config = dict(
    n_layer=18,
    d_model=192,
    n_head=2,
    n_kv_head=2,
    head_dim=96,
    d_mlp=512,
    vocab_size=8192,
    activation='geglu',
    norm='rmsnorm',
    norm_place='pre',
    norm_eps=1e-05,
    positions='rope',
    rope_base=3500.0,
    rope_fraction=1.0,
    qk_norm=True,
    attn_scale=0.152,
    bias='none',
    tie_embeddings=False,
    parallel_block=False,
    extras=['capped logits'],
    init='normal',
    init_std_qkv=0.036,
    init_std_o=0.006,
    init_std_up=0.036,
    init_std_down=0.00367,
    optimizer='muon_variant',
    lr=0.00683,
    lr_mult_qkv=0.4,
    lr_mult_o=4.0,
    lr_mult_down=2.0,
    beta1=0.93,
    lr_head=0.00458,
    grad_clip=2.0,
    warmup_steps=22,
    schedule='wsd',
    decay_fraction=0.587,
    decay_shape='linear',
    final_lr_fraction=0.0,
    batch_tokens=65536,
    seq_len=1024,
    doc_mask=False,
    train_tokens=263200000,
    steps=4017,
    dataset='wikipedia_en',
)
Each number is 500 + 50 x the weight over its row's rms, rounded and kept within 0 to 999. Layers, rows and columns count from 0. Numbers have three digits each. The size before them is the row's rms in percent of the matrix's.

# layer 6 attention value, 192x192, rms 0.0922, rows 102-174, columns 0-191
096:429490502545511477491499504594522529529469491499481488510463525479483436491564441628429494525397542468517560521543474414451486548388498429490438502542592542531486489510500483513484479553487466507531506539534460560444626465521482454526507619584471520471531364488464490549518489514614499520470426568505440405469532586510484419529546512509511477356482507510443532498471499537419539459549569493587556417523481437594506452561577459472551442490460484477480597553393446598564567502462501483448528465522545444532491439587483456497482571542586456418451526519467520430487443438519494460
103:513527455515437488607574544532509512449583457421436597547453412500598479428492547485505479431468450505491520542511494473517493527481503512622465570498380488471532528432439487520507494466451489511427598496556436583538460511498513442534518523562432521507484525584577576443531533443450587539459419512530512480571400418339542497467499477564557487590483452514387491491461428456446451413457426575433417505493429494428472507497517479478483560518506521552500556525571496517517479433523472424465588541466471527466509429528499565503383542497523496480573451539560479453544473539482511491
103:529455569475524507492397584445572490469461509582497513484423470500512458506517528520568507537474521458400530508436590497575409504468577485450593594481496489499518483483533418579537513483577514460526510517576551457578488439554516552467516501522487484560520447476547540583470463539463418515413531507468591563470491449525550548556486524471424505477611467491453505484533479518361435416507486545386469507522601540623526470526593608593504507459520616538432524440438493480530488542429444493479516474471598455416579510499489433504581477513512501589487501542523483491503426468535540462
102:461532388471567418533415479544444483528463444463527493424530611483557446462513456528473516477569528544518565512434397505527571501522472471572491555593400411490486451483558487452526499479509485419540448521546465545409563393456556526452548467534486546520506453372400561503497547422489517492495507486523542477513484514577439571430519544427492487428429575494566433482512465450407583482413550473450499511478473592517490438534511506490556466481513533435486479531468549497505455524453563425468582439478593504535528490546444440585514456429542549515416559505395473498568557445525431494
101:483555532513490487525493505461586489463444531505601560449475458428473412539474533506562499492412508433489472588439389442527464524570395550541556407558491522591417470475503466479544452515479456485595516491635577460506467460535462488515414545491500442494475557547531463596484435440512440392552503437484521471562482522511489451564529528491502514570579472530454488519586587411475606434567473531534506571546599553511510496442445481405473489423446551543438444444524531499513357473478489506524498533527516501502472505565516518529441493498456575415519421524550604455516476464530525524
088:530541394485479446418544509520527445571596574470389414506464529495541535390501545438492489460420354572519520501496536519454451521508523500587510491510521416445477498480493502592514502473504566491462620461639482478514431510459564501593507427531446605480484547509521441520546451465512594470600550513538506498522500440466488541541532441417443560555446484535549481517547428488599432504466474503482535533482519454530520524613410535628422571486513483483477471560492605505440561479476527447545538503496513440576474494493433524471502532474539474490480409454549541534468495565475461540
105:540473463451440424506540463552514582409474544483470537574519594451520526467548512513461532419491515456475523534587559495531515553412506504499482466494608463546512480493495545564439547403469544528492422506563424480431526533556441522467607490472513460454461545540458523438553506575507379482550460474494440527500394490515454630517645453505511499456607540468559485609480488515504573503556509458554463414488535495490490580491504438432565469478472562600519467411457518488516528470494487577560493517551363534489542427536565494584573490453515479542515571545486452512444593491510455474
096:472500507424556534466527564444492629499438504488615548492424469542381491497519533466463492533480541475622465552505452549484528537501459518510471563529537479520469473473598457489530480526531449578502461493473567426466474456553527421470505484567588514421664555542434522575444426500415500497494515448598438448492597556482546392571539557486541467481493480518601531584544502532469430510568572463576541506507569474495522508534531503425451531548465424490519541509547549492511446495410556454491460462445423638530460501552502440459472459513439548563526546514571493501533511456465549432
099:448458444487463540483553502439509468461464474539495513460567443483508484405626520527479446440578521420463472463506502427507542399615452534490449459442428522494510562509531631454493472521463574478537477490497456460588416456546556461508562420552511511502436494495569565437521496454622528508529519519506490481606556466523549553547430535489482544521468571507514413523479521492520443385510519487400418524505564472492577388427457517516443565441479504478467498570468570524483494493469506506490468504518569474544400415560437494522474610493487554562525427405495447402514483460470428414
092:549557451473438548441542397575487487443490515478514536534509531554537451526381451512374494533434550473519605449517499560430373466506511488544517412513489492516534502539500474440517492461497491423522504525540526523458482387526495522562481411454471540532538490527494523485537527506458562525480463542592487454454420543531510494444539618547494586527495450573522500477540487566558524493605509595601481460499500445418654542462528521549539503543543549535512502606459413467486543434522484518550598469552504539521462424509566477494501540581528446567603429469500488512414447453523446410
101:526592484541467505486475407479447528528487426511533527550458489509451566430522531471498547522553545477490519510510514480496489495433590381552603394619514472541494476455505505528420518528534495536467472549477456555467458471510499505434533568516427490577516467523544525474465513489422523497505429418416510547479483505539556531447442489472554470608540515495549477502546520564560521575492461557619539481466518479469434427513474440539500553489469645507505521547584473438536447497584477497605503496482574519627498528589427410497536366520425564484453519394556441448446518554490395465
104:523575489445426604424526455524431532491432525481524485529490458567564438510405514590454525513473504541492488399543470465513567456444462438463435526536532568675551421536499465491430549543468474556443523540521377540449532521487531577471469569502449463601445565531480575466569539469473478509556523515511457465507579505589377431480438466508598502511390553522441515419516491439456457569509374439443419504456486465473430435496484493518484512530448559576445588471533512574526477579455457453527490461493476558493501467520428503493563476477456510485479507473481487530565480568483543496
092:470480577474482572475541582408534522456550487524492507527522500492562472497544540457501561436472469439521510506448544524488520528490462515475533530536593499521502493408477370471461456518445521556495474563444501473575481516476516588523436508560502456530489568545550456490500589465541510457539398567416463520479498572524470477519434509456560502526429488433495461557527466493563561575460411533580498535461580497401463505537539492538415523464443448537550529476519511507319432537453524429491584588495482375445419386530534537625479409487510550445482510494457576475421501591539498579
097:511493559521597494465475491528454567511485541537476548502486550620468558526532417510554452514520529544490408498550579496427550556456512508535480354543507518541521536451478427531478533543502507512552489469558524501506501494492521454493515529514413537551480487557505602481538548475536402509487571503459478552496566542515471571496593496503485460435517439527487518560366438560373496460577512535529516472400500434524533529395513552424535543446614518528560503478452514434579541412481423419511576472428427505497595419564564508460557566474538454577464503482530584553481532533436550604
106:491438465550456499447627541533474458520422444459489430534496512534535419493547513533517462418478556521460557409482424556365508499536491571553456456540524551458491458418565458559547480527468515556497554458490504552546460398439420436468505510492487469524544546525455490475465509451534486478534466454649502528513562520577431494566481501597567659541411496491546486556600506522495457398429456555464474478442447525468486495487481502568539462432539593507514522489487463563503517477508558553527434508556480450512536561533513605537473466545495479434474531495604594520579416494489584562
099:512404543471505448445591533469463497547495442490545496535592511494486514472457520585514488439527469416543469463509531430542534517493469553571401472534336582527543384517507545442508574457532548510515477480523429535514516529589463519370449439537423546508562565466434525427509448571529571424486486525439595568538545501478474502450473494475455585510409473542512559445467575457519611566512569487517520510444446468505514480415534476529526556528503549468407488553456508509594410460491486533483567425557600422417482528497507439484526514527524406536457553460543510453458512458504511581
103:541426561424523490488474512396448473566508533471388381494454486456522368498505468540515477492519515585486482490469459549486389456518481501524506519539569535526563628504485522535470500474491414530510527434522524481485509495407530479432506528417543500564424460550522557530496496472463534522502513410565515450513510477496456460469466428483555410387484516475473474433540510574468578570485394494477460452513582522402572511575503455441487424538430485466547544534558557537503454494538548506548393526468443395512587477499470416488552627416414563461522499604450550493485504468493554508
097:420535466539558507414391535361582543480525564455474531535522589502533505530519579459568461498562509488567519494549598515563521507623601452544409494437549452591467559413549454482468470544491417566500508464500542473490512542553485431515463537471553537470426477500525519489453472470479512548522429489433449413586481530497508523532546481502558610480499451521447453531526576443515448582458429470479489512579460569451519555558522493475531498528563483409453608484520507483532461487419530480564462582572450480433564391495530445437405434465553435483504469499468515495467538455486412491
109:480515523518434482440468409548645440532542561473455439500552365469520603468426536396380446488446562575509474540442510523510527522501537497483526481430411487502479604439554520461422526525514402521534537477524525530483543591549406495528533530468466469526475546473525461538539559463471517465586442479604522481520527545466421450544448538511499472439527517521538535489499419498584497429501533438487522568464510627574525441506484434406538487546513503483467448593535518514516584534624553464482414555533541531544559514484569508490456515454445536584449528502507452431565537428484492475
101:503506471474568549509455494439516524553486364580514534586561508414449573498482462501382502484491502429451478551528462528540478570501545442485528439505453440509523456425458521507521525401434466552482429576429424484521489561516475480440553534493528533361471555535481540492409455616432377484509502513478485435569465476469539530532534452514493515537501492555548523525433462500482471539625517527415543477547486471489476540533519417509511536416430417394475597527512572443560518469499583537494503520462532525419527485425373526534494419486472564445543470481481550561538543538489604443
108:588499487595473498505616528406550515507479550527552484618543544537499523476477507507474568430569475484540483522574520519501420545611527540560492521503601483529517545610514485502442517535503537504466589486598542531535451373476503476567445425453577467501483535487429430482462378490508560406557512569556621466516543528551561503541453514515493615550497450504544601488530460529491452472404570551485495465455488539544420586462556514553492463549423492525489483558490454467446458470574510453455514555564486496524545497523409551553468558514548512438492567523542489573398460548472497534
107:436520548545480482438515445483488425598471477529602597490597548525505460506473471528458507491466455468491550549533503470484428484509406480508481467512530473545494418466482577457586530512458507576458451519453506480566549545441569543493500549516526417467435477504397587538518563468487330503474471530502492461420465567525474443500523546449511463455475605478477489508368562494509492503581530502495425503477517508525543485471499467457561540440438507503479588479475413575469557612458538517543492521481532522530450380527613421456611520459495557608445496478452437390545542445542559480
096:591524506482484434530408583525414556523485505481446461342413475500526511569442480484459457439506561591477466457536569523549550439448496467531505508537434487481457519472524429433498517440556428422530548511555427487513581568493496604495444578445578468567564474497477512472488491487473506430496429518526483581437470482546513489401446552531507517521536446517444445483458545450471544474474404483454502545563563480346473469468532541454477385594619506517485438500491488487466479484436424472548539502549529553481455491425476428540502374464455430525492575504471544534534484502484607479
102:594467528639439514565529494479579489538488481547584444371540560486419483518501506488571506514481428464519539557486499437430546647552530523512551475457483475415589479390597444392429466542521424473548547554512535413455522482490513478507488505576472446450473519423499484533437449493534448489517486416537492500543472559452428542517373521394481450458501482561473563470414493556601494538491500409449431523502469483540498459543536492514442585566549511476512522575543444480523478526411495498515466494481472570532477401460513409487513486516526608494491502536518402487490485446509455514
100:488416611429566522499493485514522439583507443489564471566483512428438463483427482433466504616432593493527495535481438387576460539459506451520526497468549519489601554546548474522416594501549541502539439598428409492474546548447425476365525414544420498533422533529522495541535418484513511579416543496502534491540517479524557485423540562409543455513479562518533520448460463478519466456561444445527384548497520477508540458503504554485436537504519457470489527446461461470498510526461491512535517508470517411496578534576590509554549530335497569425451532531484492450535534507481444487
101:532516559554520443507546496532563543513491569523435568513542566509542360536463477476492541466482462507415538539525438544508364532616573495571435464468479444512554420521485441424496470548486562452510528466490450580568556506428530496547434568492528511507502393511469491535490533533475437518503529512525528386567419469460464563422469518506490523527551484471527498502463524454498369485432519435429415541500494517491585509564541361581484451473539418409511511426469557439476547528574535533472557488454486547495629499500467416528464437509516464452441558535469444398517501446464568514
094:478515519417405491532550506527401565489523475545461502512382512486396528492567497509520564451374563484515556430471591489544543522484506537463530464523526490538594555471596375484543566555498520552474514460530489535507427561507525523554479559580471550488556433517535489403525559559620516517595461479430550490490554446499494426528540456421534485490511528511495526508575418609457519525569455424641519536562505493539474489567460543616549544439558447563492472540493572561509485497466555519473505447487524496564531526472497485452455420507606495495499594468477513498511479595579457478
099:421502442469522579607488448518587494522520554466552490435510589565535450440527486486490571496506423413538507528483495424538474471560459494516431515603509553501528476449490400477470531576523506471496500486508436630504564495546495486513517441484425543423473493530439392492573524545453515473568496530492499575535512412522468578471479425556463400516384477468426530504513524384520563478570561515548546495469479554497464538518398526550449560525504492520624506414418534476476526572534508443462567478483493455429499485359497524389562492572579480516471559519491543501436463512566450514
097:515563398478542456500489459490503386468542529374562413426540538533419588502538542449542477479486486437491587499510430619526459496486556582572543491576488523434523611490503571547520472457561531542510490517545636476571526483491544397529543462434499491488478467457468457499583462506520486543516450545473460488446522474487528531567456481472542539471501539415540513502530593519458487567402547634400492496542487455544587410487408566502430434532466485521448491430463587508456466492578557536465571431482520465492459517508451486416484407480488473531533472480497533437446457551525457439
094:489436555617447521540443485503453521443524625460609557572514490583469493501473544487498521523531570519421527519526475573493516524472592439562432504438438506375563460563539629504568476498523518562431441420483471390445565511542506485511439569509537471548574491414494508449548471556477471428499465479493495469452513555492560452476518468427542460508523528552468515541555510474533543537531477484465467482464468410514405487513491427451583545493531473482525511505427509510527549497530490551540452465603467463564474504550576570489464454484404483569602573342522537490425524570581521537
100:483517491491452522500515463496533491428560612543572458562483525512616490443429422559500465499506454476473537554407502471465514518457504568401486430536426536500525466533432529467473497416562516425508460407509510640539512543467636410493567410470553538509536532455521433537541561509472542499568554500535419627571516447430535572497547432509464456429445430488448480526400414556558476594563521524472573479487432491504511466472552405477458499501445474495566465474457488520510509471519578514452452480511498565447475488410450447469523459470588516568475413452521485582511568497522508541
092:473577466517433555416611593462481434481552371484442502541548413530439462516530565475567571520602541450530535460509452382515546472475478560468455463475477543477465453442435408503469498459469538522553421529397502501469531405542473510600532500537432543472436487499544380458449502417502500529500508448485485548530494392507396588449500523562448473442462446468525506483379519452528509557486564486455503554471519377435500544444485516450573512570421479451563578535523534488531527463496437535536546539468447471468520550552448474513528462532406486445500467501540505558494490500559491599
107:478525558533589469492490454441473434473512532528530485565474493587561491492498499491481398500475548576519470469432417452481439420590533472466512490548508476425448543558450421520521496461466491567539615437563613497525481416542595451496541459466507486441485449518458488518457491435529466498644507566499489430321497513498529525504516510525458500520531474383564624500481508528443623485509508452452474493536536598530519469520489559518402538427426476488540479530570511568512512532440550571377555546503546452508468514515533483480479507483454488417477444445436462520446384519562501480
092:550473512509486479390515524488566462512583568510553606451510511458420541551507568440549503459442527419583528555511461570480469545366496576428472428524401563515519471546580514541505416553551522543485428416515588427489469517382478495565446449534497558566593572524488452524507492480432505544484395458495503555638559491548524475452472481547488443459521513534541558559497395458607461549511542516525452489506478486448498482545490512568409470480471427576493517473511559434576482542482517468462558500473503457544519507431492492419472442459472429466495489389516569525519571497516519579
094:404511536577581439430518416504462554515573510500486561445484570539455519555401493463433454609597363492504465544406444570423545466527496497501506494372454545564409544603546543497461490510494559400475482522520500485503413522591372492549513484569476529551490507514435516561515482522497541461499531444513402495536467521456492433484548470531557503483531411527540516520489409443452487457447481509514547551498423503556454491477466459456511572508489470529531515522422502582582410471522485595460504507491538493436504528486463471552469497524411422611571460455431479424506433539464517490
104:510575547490477551496405474559441528466503548382428498472506453553515500468475494423519530562461569550464608393539524527452509509488569468543520505529424542452574536515586426411400528483476493515427490468472478489445566538551480441442532545545487447480531432561617475456524467517485567510455541503582561558515535563460499457539410460495468574597480590525543518470549526506522428518482548558477523471484553504572404526484529520546569531485437441570479492565463505518507426437552566497423449502529519457566536520373519576492490468613596478568510499563524527600437412447465503518
108:484496495514521535509610516467396588494504549514499519531432448525466469503410500416491391484486508531531518480496521497400480493487493527591535408439516520468478432533474516535529552482463465432480500500500602434472523483473486545451553499498529492488520503463532488480482642494467438506370567456500500512464515544467461522530558425580443431469505549497478420440414369480530529618556453467443555445528428413502398495543430550402500460414466389554581517611452493441444544544421523468453533469577506458489563547462460534493487496458540566638474521483485546525482506541503561503
093:487556441450437573466528489495502614504424546447539556517454496533574438488454497435555403482553524495461496480527601516519463447553513549530530525544516473503484565580467435376466478518525561504501457487453418584527496448464490480483529528523489551524633554492573481491589482536375511475443408455486471462492469554498464545461467520532563486526482537477457473436516511499475355495542464626431491532518484383495520608451626467519453504534495562396474491533488521477524492540548543443507442456504527488530371528552477471553561539454505511624488531541576567404526529511453475456
103:442425545492459426502489432471525486494535526485529612529520415512433507506534513523600537478484519463573497513535437422426435480586541507536470623520486469483593445462435527490509398439411448488468435569480544488484450445534447541473473412601558430402525508501530512489435437538568439611532493433455531555474564457500597545583538510458460523539536516574504534532474443508467541496546556578616486444461478506505543539475504407462482531478551538454539560420497472450518441440507509531444451481475454407479551511515624423543441493488495492491531526493480454601518577618506519456
098:485525500480471498492548468472426463508579447473538518514574440557503485510391454486526488466466503472471566477452529612518522593515483525614480616490483479589572526437376450471566477554514447442463478504504469454516489496465517497501459568583550501483537604572465465444533518534512512444501492433421612483419629552486486407519494558541520486471469515445435434465486491569471407438464591579460454514453529447519531507438570501476438489501572389454449507512521437401501550493527462427512589525583450585450592509537518426418539466543472533491504488545529514590508475509558567530
107:551460485413546557476535491540453553454431484481455430459526490495460452543369504531488438561496476538551545522565516509464491549465500496421454457415467481455472505510427572519545448535499504546576452585468543545473550528436523479399500497425484540517521532486503529549463489520446532544464602546406593465493414525497588531508595550519488439495505487488442471520453603508595539464461573485471395599481467508494517490392549548402480535593508469519630521471515390517550563472359509492435563538484571540528516497474566555517470528437501528537615470460500443455541463549506416500
099:458488582355538516522518540524460553556553483536453446477580491517546536539485616447464557534553518505491540406528401446509527538495520493588521566453532435491498505477490574536444487436451459502498530534485448472524477567551507586546519482546566559510488501528444377414570505490491466484523532507587508322500512513458528476496525560567600573515494448573558580477427488522538484424534438502460430506527495472413474520472531543469496428546574549542532457500513498535443438395561547510577516582469478480527493407463477485543583442560598508460458490431551520496460468453562433597
101:489475498410509458400512430532546526425568393540529560516521521486484570475533500500493504461483533482539445529588434502540487557487543539478543509580462522586573504591525463441474554588457490540502465616493498571576485485573466504499497477512513484481410462539468459481449456588448489620536558397444610453505557498544513497527403505552468469503556566454517520550553505508435469567547545611380488402528480488473521500508481564549420494401414482421502467527563439521542489547496557528446435534562524413504531491461510457468550431513616490470455492535393467508496589459497554549
102:567463451495540524466511556523523460497522480574429485536486496523520540508538538529452500521419568484470388558513498502472530354520464460542357431563545405508541519570476532547503548597460440505487511570520506426423508474489495490474514447504504499399508443478472599497430582504595462509465609563515387517411533464552601492528463441475498480554573522531543491540587527580516397523459483491467492491540406502458534481466543650479512528410468457477487437514458403454531498501489502483475591453496522564553576598494493501407547502532560485450462549518474464490439498526402500458
095:512534411483527540597495447432496578564480528563510462507558516617468570470413550497552512522491460479506576454460513534509610474476547446554484512506526544505464487535479511428476460528446451479495421508486414482483578583461555448491529508503505414488601611508412482469502583660525513463508525534524545527449450454466492555562415510501457460447408525448517455586588556463528514503451478365494434487503472389523434577526547516498498515558499558517517428439432493479490516591477477390530483477433471534464430514540513551501531500578514523506420547413449484471477592579494429522
102:516442497427578512571464502468512457445501531590509561516508548524441502475536484566383560593532509516394475489512519485466458479503389518537422588488505609443476488478505490492511514555584449445491463504472536497420550421527364474491438526482479459450458582527554607473486494511399551511509461427389505459577542511456518575593491493532528539511561517516530508604508530427603541555457486551503570476554490502509508372485488523516449464497512524478468488506598607512546469549450499543520495432598418497506512530518587550567562565449421480518584471521499455489480404493559510553
099:506555482452662530448475518569478505500491487508479587470548519509608464527540480382514460434610592547525544497526421474542443529538512562478568409508452489524484480463582391504542449558474448640474500489503545521594542496481644485464502455507399424446540509480548541535571584468496454549467492479567489428544457538486486563485521518548540515483489502457475489492455562515491578552509514461540475543429425537518616438571522513510567536599586411541506525465558620549468502547439496526448453501471530473521541517589468501555461545437563554443478468471484517509529550478482460482
105:445549596487550484547479517558585417503473480535487536507487434522424469589579454512483640554475552572418416527520468648524510448445586480478516457490505518529477519507536417455542503494538365470566494524484606494475417462414492519518472391548482525508506542504429543545469458425454436540491428551484480432524624469523510537454431452488459531493524525526481567603569575627474438541560553527463466498626513552521446449468487482512493452518512493524519440475493514440548532548523483541420510496499515435498509418578504450523552541438483502554510537470501493512484491487397596541
098:533496442528548496399461411599510500503490478398494614575504476505588517482512468535429470475558417457543604454512555478527531519494569433496498487474555413491529569466513518495549480520491619385530486519490459491479491449427451518538560517490410430509588423503536524525437555485530535523449420431552479449447518452483559548411430536483504384592504563455436436480522462546506533469469585526552512490425569503471526606489445556479547426567608485493538459435467479495474458551530482547529530557499416611466502524457531516477536626583552522506441475535513481512464497534449472433
102:469513518381380516496501476647508510455518431524424547534589442472573524490473384559526556447451480567446511487564521535496483610484545482453532526475537542504470535497423520438457584541485480431515592546496499455517530486476604562535350459505597441479459566424601501514537468580507410486453534491500457497588487580488457527458480532475595488500475501537466532525530532475511477422492427519471559548545501502521480524505582545533499534454486507526472553440523568538586485477450528373516525419427472518640569508539485478598504483517467505577529514456519504604491481485503494509
101:569579409432490491569450466435518489466462451507607496450515476474641543444526499388491482467547539457491519533462401473508459519490454502472542484438441515550459516547482492507628574547468512503472474497540578535437460400561442563515461485527490544447557510548550489520487495555519521535496569518404543524492420381469501580496511541519473535442555519520472500515558515541499394522492433562422501506460511458532446540478525614524504568558539474404538527632513578436615553482501465436453554579545477445492457549461462425482473501535417534440587487563568583512493442448495536483
100:476432529498488504455522537513441495547593511551477624436473516520514554475500542489476624588533523556502505492552491543517442422533475457423493551551550353511427488405504476484502455541503544416529518488510485478479490443527504534537522472472524592522454458430553513517429492476493551418437462483440639461500506513586590403458498537534514419577526556558549562467397468515605521428524585514488466515587455605554494482525506507608531514506531508497558482528529434511517564496461485497436477474500575484562555510596528512498553480414476486421395466493513598584453491536434433477
096:508483530404530493498461512515400564618586517475432469410463479439445432574572526524461531473478396459515445459516467481419421402494422517549466454565540452486474573443461523509502466421504444524467527480489580547480509473434438459504572585523505440381531493499503460532587446514467434563552462568534420505560516539494550438526420515448476543526517423504562422494469506483515510567552502555579469451546519570497513523430428563479513381438466597439511492479492504524447529521523542361605453522535476480580516446554369480515493507512476476477517497525526554504544534567544438503
100:509572469525488505516594495545482404506551431461529491522432512492476420551527473497535544563555569570478365562406350587537457472494451549460487499496470535573535520548564374581443473580551449519488461582537517467501481411565471525514422434503564462574513521527507485594533502460546500483476464417569394473499502591555529493541587470499472458424484446593520556557524472473523542479537493587519527470513486454449502478458547474504443467492556460543590507526541451541468375510492461447567519446498443453467462476568419538421484548510523544452577489495538494563516512620504533516
095:544456580499438437587511461537567525452628475413523523487520531584518587508458446422533488446538545642433427600505510519530506486494416511509616550491497516511473548537497546513467503531429443502510469494533387493505517553451481576574460527468561593553425584487499597543534635525427564576484516477496491422474464517476472533517569507497561499451436491439485504554508548474440486483454440549490558445473606442485519579460462451554497533566492581554480470506556505506472491515511463446446440459477512597465538527458522487521564543599485476529466447604472516539432544471572581530
093:562507478386518533402439473529523470432485504507458531566562530498510612544475528503499521595511454576419571441515491516539516555480439533506601414546584494497466463445350551514551413439492484475449524505454402496452493407511450530547538551468490414509489526493447458476512462533535523535609412453410485476409480505499466488527557590530558529563515501417524507461454495478470437554526521539514560412521460592563454539525543412483499565485470515457489527516508490460575517482501509543457529503499406562476491454439571498562524490482502625479482379553563460499477555587551570591
103:533531473546499462504540548536527474560471519564488522542537522586540527478463526430509466431519480428551466456552464451428576498512538541503451493419565531487403606536552403452398532435540525502546536498506468481498475511401520490550455499535433484503514554619420478462578479438497536479522490522519565419490446530466420460505577371559521558493534518506496600514380458436581478460454503607513495466570451470515431554482500446516484464434527589520563474498472462564388524519547650414521463531461534546510458459583524534488522462498491493487448595448494481553484572627532504460
091:502449613443493482463557505531454586537455494495416496417543546452512599505539474513535444453456497505521483482548545617556471564480584504502514518581574505468544474558560443548470479597529510474504509352521550507464529447577586554476557532471497581536373515518498518485456478490479507559501439493511532568476529499556475418481506522519567421416454459466610484476509461557482484507455480449531471448442567513541469517610533489610520431552510577585503544566549485437472549506480472395484517610522510486518553411433421500547443502493504457589469604520459469494487592446551449468
102:367465528435465419529527435505400469493510525374504603599472420451494512511575477580486530390508440534439477461569478497483494500542567554446536429441417592435523520474459486585518478588589485501424511439598510479490438563552490515625521467446492512488529433522542452511551500440450561450493500469518539530438442499561502463521525459518523506524597505450532561437535540503604514542519614609487467513469519438478473533456575477432542479514514476539465468571557509479485481480549556509493576448524471493449432466432471570483472547602558526586476529479506436458486498516419547462
095:536459478508389598456504504519521495465565384570476472415470444425542442538462464492478442503591517430479465413472492575543510488533411617552479435443476449446403509511550475524464491483558511528555452558452481490555568513398554467446520480575471521538468441437493517534534518442517466493452498422496496569398520498556481512444473493497519463499516574460497401487506501513549426448531426521524485408387519483449503470571563507460594656413538525441555525544450458602388541425515540499603467441594563500487533530519450471505510484506518581507456540514520472515502511519566492519
098:470491478495488533421481487443585494509507486436484518463485434481447470481419497468467513438534536423505483476574547521616532413501449508509434449508475488473453572496593465523543558494439514628425482454476407469534540493487494517460501519605490474500473404443399521527463535548572650454609473499546429513507552396517566523506439500426499460499449471470442546581472451430554494512457469468511610533479471510428445506440541514468538512475496403397552627505515515579536495478566462524441588438478501441502569541464501397467433477472496529579518575526494405499512519510422558497
103:541490403512491446527424414466527493473456484600479482444415513500472483521537504505409411503508512526547518526486504558575442520440497461506557481606489595500469637528574590536644522446612379462459490528537504609437467465500631472538515468508540455489467516446501523520499502506527419482506393480517526417492466460470537463507560573529406546452524473509412529555522518471495553452525434461457505431495515487541497498555537516413483502547474483507514614470456499534564562549439535423469565495518472658555452517424494533541504512444531522535466428507487517441452508578442519483
096:465486493482526475449445507535526508551520493561441550415614509543454505430583544511528600471575503509462417449540571440578481490497473557499419426423532457548577470556480525496476529484484533460572439569578467568534518538444440485528549513621467460481441515580627510453492560490488516454520572453462485510475452494425601521533465471471549579509557589441405528466494488480482491522499570510448486651417581507533522482508436535491540587461532454494481463407388590542491416495517559516448476515544537491465499576490481472529576487478598490471407472553487513507443420564469527491
096:619500506491572447497490493459552612457474439457464503563540563498523474460477586495560542515522510466562477507541511555512504494484428557536404528503501477546506449519516505467447518421465518571486481553546418515544460487520563564513489526547475434529571430608499450531508554478551535514469584448455536504538444409501504543398524555541504482533526527365440433510536510456593442542492494467561588519379516475428527538542444433439464537453441536548464421555613586522517480517485488506520447525416423555438510502547529407516469490525478612437401520458544384470422439444446496541
098:483472506548433557558417493577462464490476607439527479457378483548447424499444539491433609495514550434456578438458580491442593523581464524397568524559539436481576512478535581590515539542492455496484503504506461457550512440477528475517518461499438471408467509528455413491556459553484483463545533477511491546490474499538398460541510466554547502518585540459517444527514474473441463523438582512508476570553433509467507432495475506508575488473401567525497474475455370399530572463575456635488527448399427410565428589421511495433489491472528492523486496467515530506548544544468529492
095:472500486472537501471536516509531468488520532496468463481502497484540572431484491601521512504431507473502515444488500515491590444510596497575500508539528427541399585422440553454458536509428468494408548545453401547608492497436482541606463475463498537504482431500520428515482507435574552422493464418550522433553504591537568510464561501452462423508444562415500600469574555511495517538522525521580488511451546451413485499517410549458495440549585430473555420477423462347462530473493511449486596534490447365474557573563496516532458455516570508548557609478493485509521481471427543549
095:486531555593442444536448452379451467560560511553515496424457538443494494548498536476487525591576558455487507545501472547470483525452516416503453640548509536471564467536435541468520576469606451465510485594475533562529488513551512438440471408612500563477436521606406544525430424586488503489385496524504533511510467471488535502512469526487551576494529468568562482499471620422476469494517502573567485507532416480572478435484450441538505491501464539538403525482545451431575562491496530498465497515488531458572546532457527416461559524561481422579410496470511511467460437496479368540
094:445492433543553566519467475493408489610437572587564470464529548532485468418616567414493499536563446444523505522541587493426452538490494482545413512470596485504469474506447493400462503481485434512448494351538579508465539451527435492574550541472569418558416516458558493442555551514496455487497528547588464427510509511494488377441481532490507580410484512511578570448527438473508512531469523471476445506460436525486513539516425556456486545533526527508495492508536495611466484474480469438538453487579527467407491551484522531504511453507572464414482568453495508603533354475413461485
104:514421492539491468520628513470511490473528556547465479452485527480486527545539563509480427519462588424395543598508557478498528457509458399389500426531523396489483578550450481457481488517489528556509584561489494526471428566514474489451599456669536501444395557468464469464459623503477465482477490506522406534430495495445476552558451503471517466482565505482528468510464477470494436473441531594467500502561499405469435473549535572489505594538454467446472476499539472529464543505530474433555563497493440529656525469551465563423560423442507611500457481442543471568518438520521525459
099:515614442560383456434475517504521400521525476474509499570470506570431501474511543503448460573550452595609434568479502456543605576515451469592452515533463550447558409516418553477466509452502490466470474508523499464432510458477488517475454465531517561533551619421542483499430490509476549497573494585451440462509522612557535498423463506432519551474448525404485473532536531573537503479470511440543497565561550475479453537515645521556448454431508581565480570540506466473521474517462408512466491459548459495574385528445556432502496495490517473517537511472554464416577460556566585499
092:405445527370487507519451371515534530542506436465546488453554488546521434521466487458429435463578507486501404461520501518469514473569509476522502444514508499437568483466507400492489413445479520443539467506523535527442543467502439582498562443450544532450475488368520445595611560518593481523591506584528538592538519435497440466470478446533319516453514496531523505509603496474486577542430546529458479499589528587442535527424499509501474552533504549541490536554567583419530518490543470574439443515457467526434477511511453546461540493629490520515416469491445537498500453488510444488
085:453467401542464498454544450414521403559484513475611505562569507529571556496414479521531504428442479462565515511477500490439560486520497486495430506551521534517531450399493462533523582494451464496456446566541516410524513517497473518505586517549548476436509505525423439555422416424527512508510473506572489535420521551552502384472490456532554507564499489579493522478517427542591408515500486566487564491465343462471466507412563543546469495498489493437440624521540487457416426511474452515583477498487582563485524521381500506473620561493617481507430484467571578444522465495539497495
103:509480591574530525488391536575493504494487586488495564507491528515530492485551506443559483576446501460439482508506519495540441486467474465554591540487463440449479387571511462489548534506462579500530456434501514397538494394674545495476470447537455471476542575540508433431555515465513492482478480527540547566502532446505489437515576448547464462494540496427573475505564491417554473368472491504551580533563509412494583553599525461507474457431422492547509407464455471464524503426465496578516464499486480405432359508560545410457512486435459470501510544465415505483505580475412522450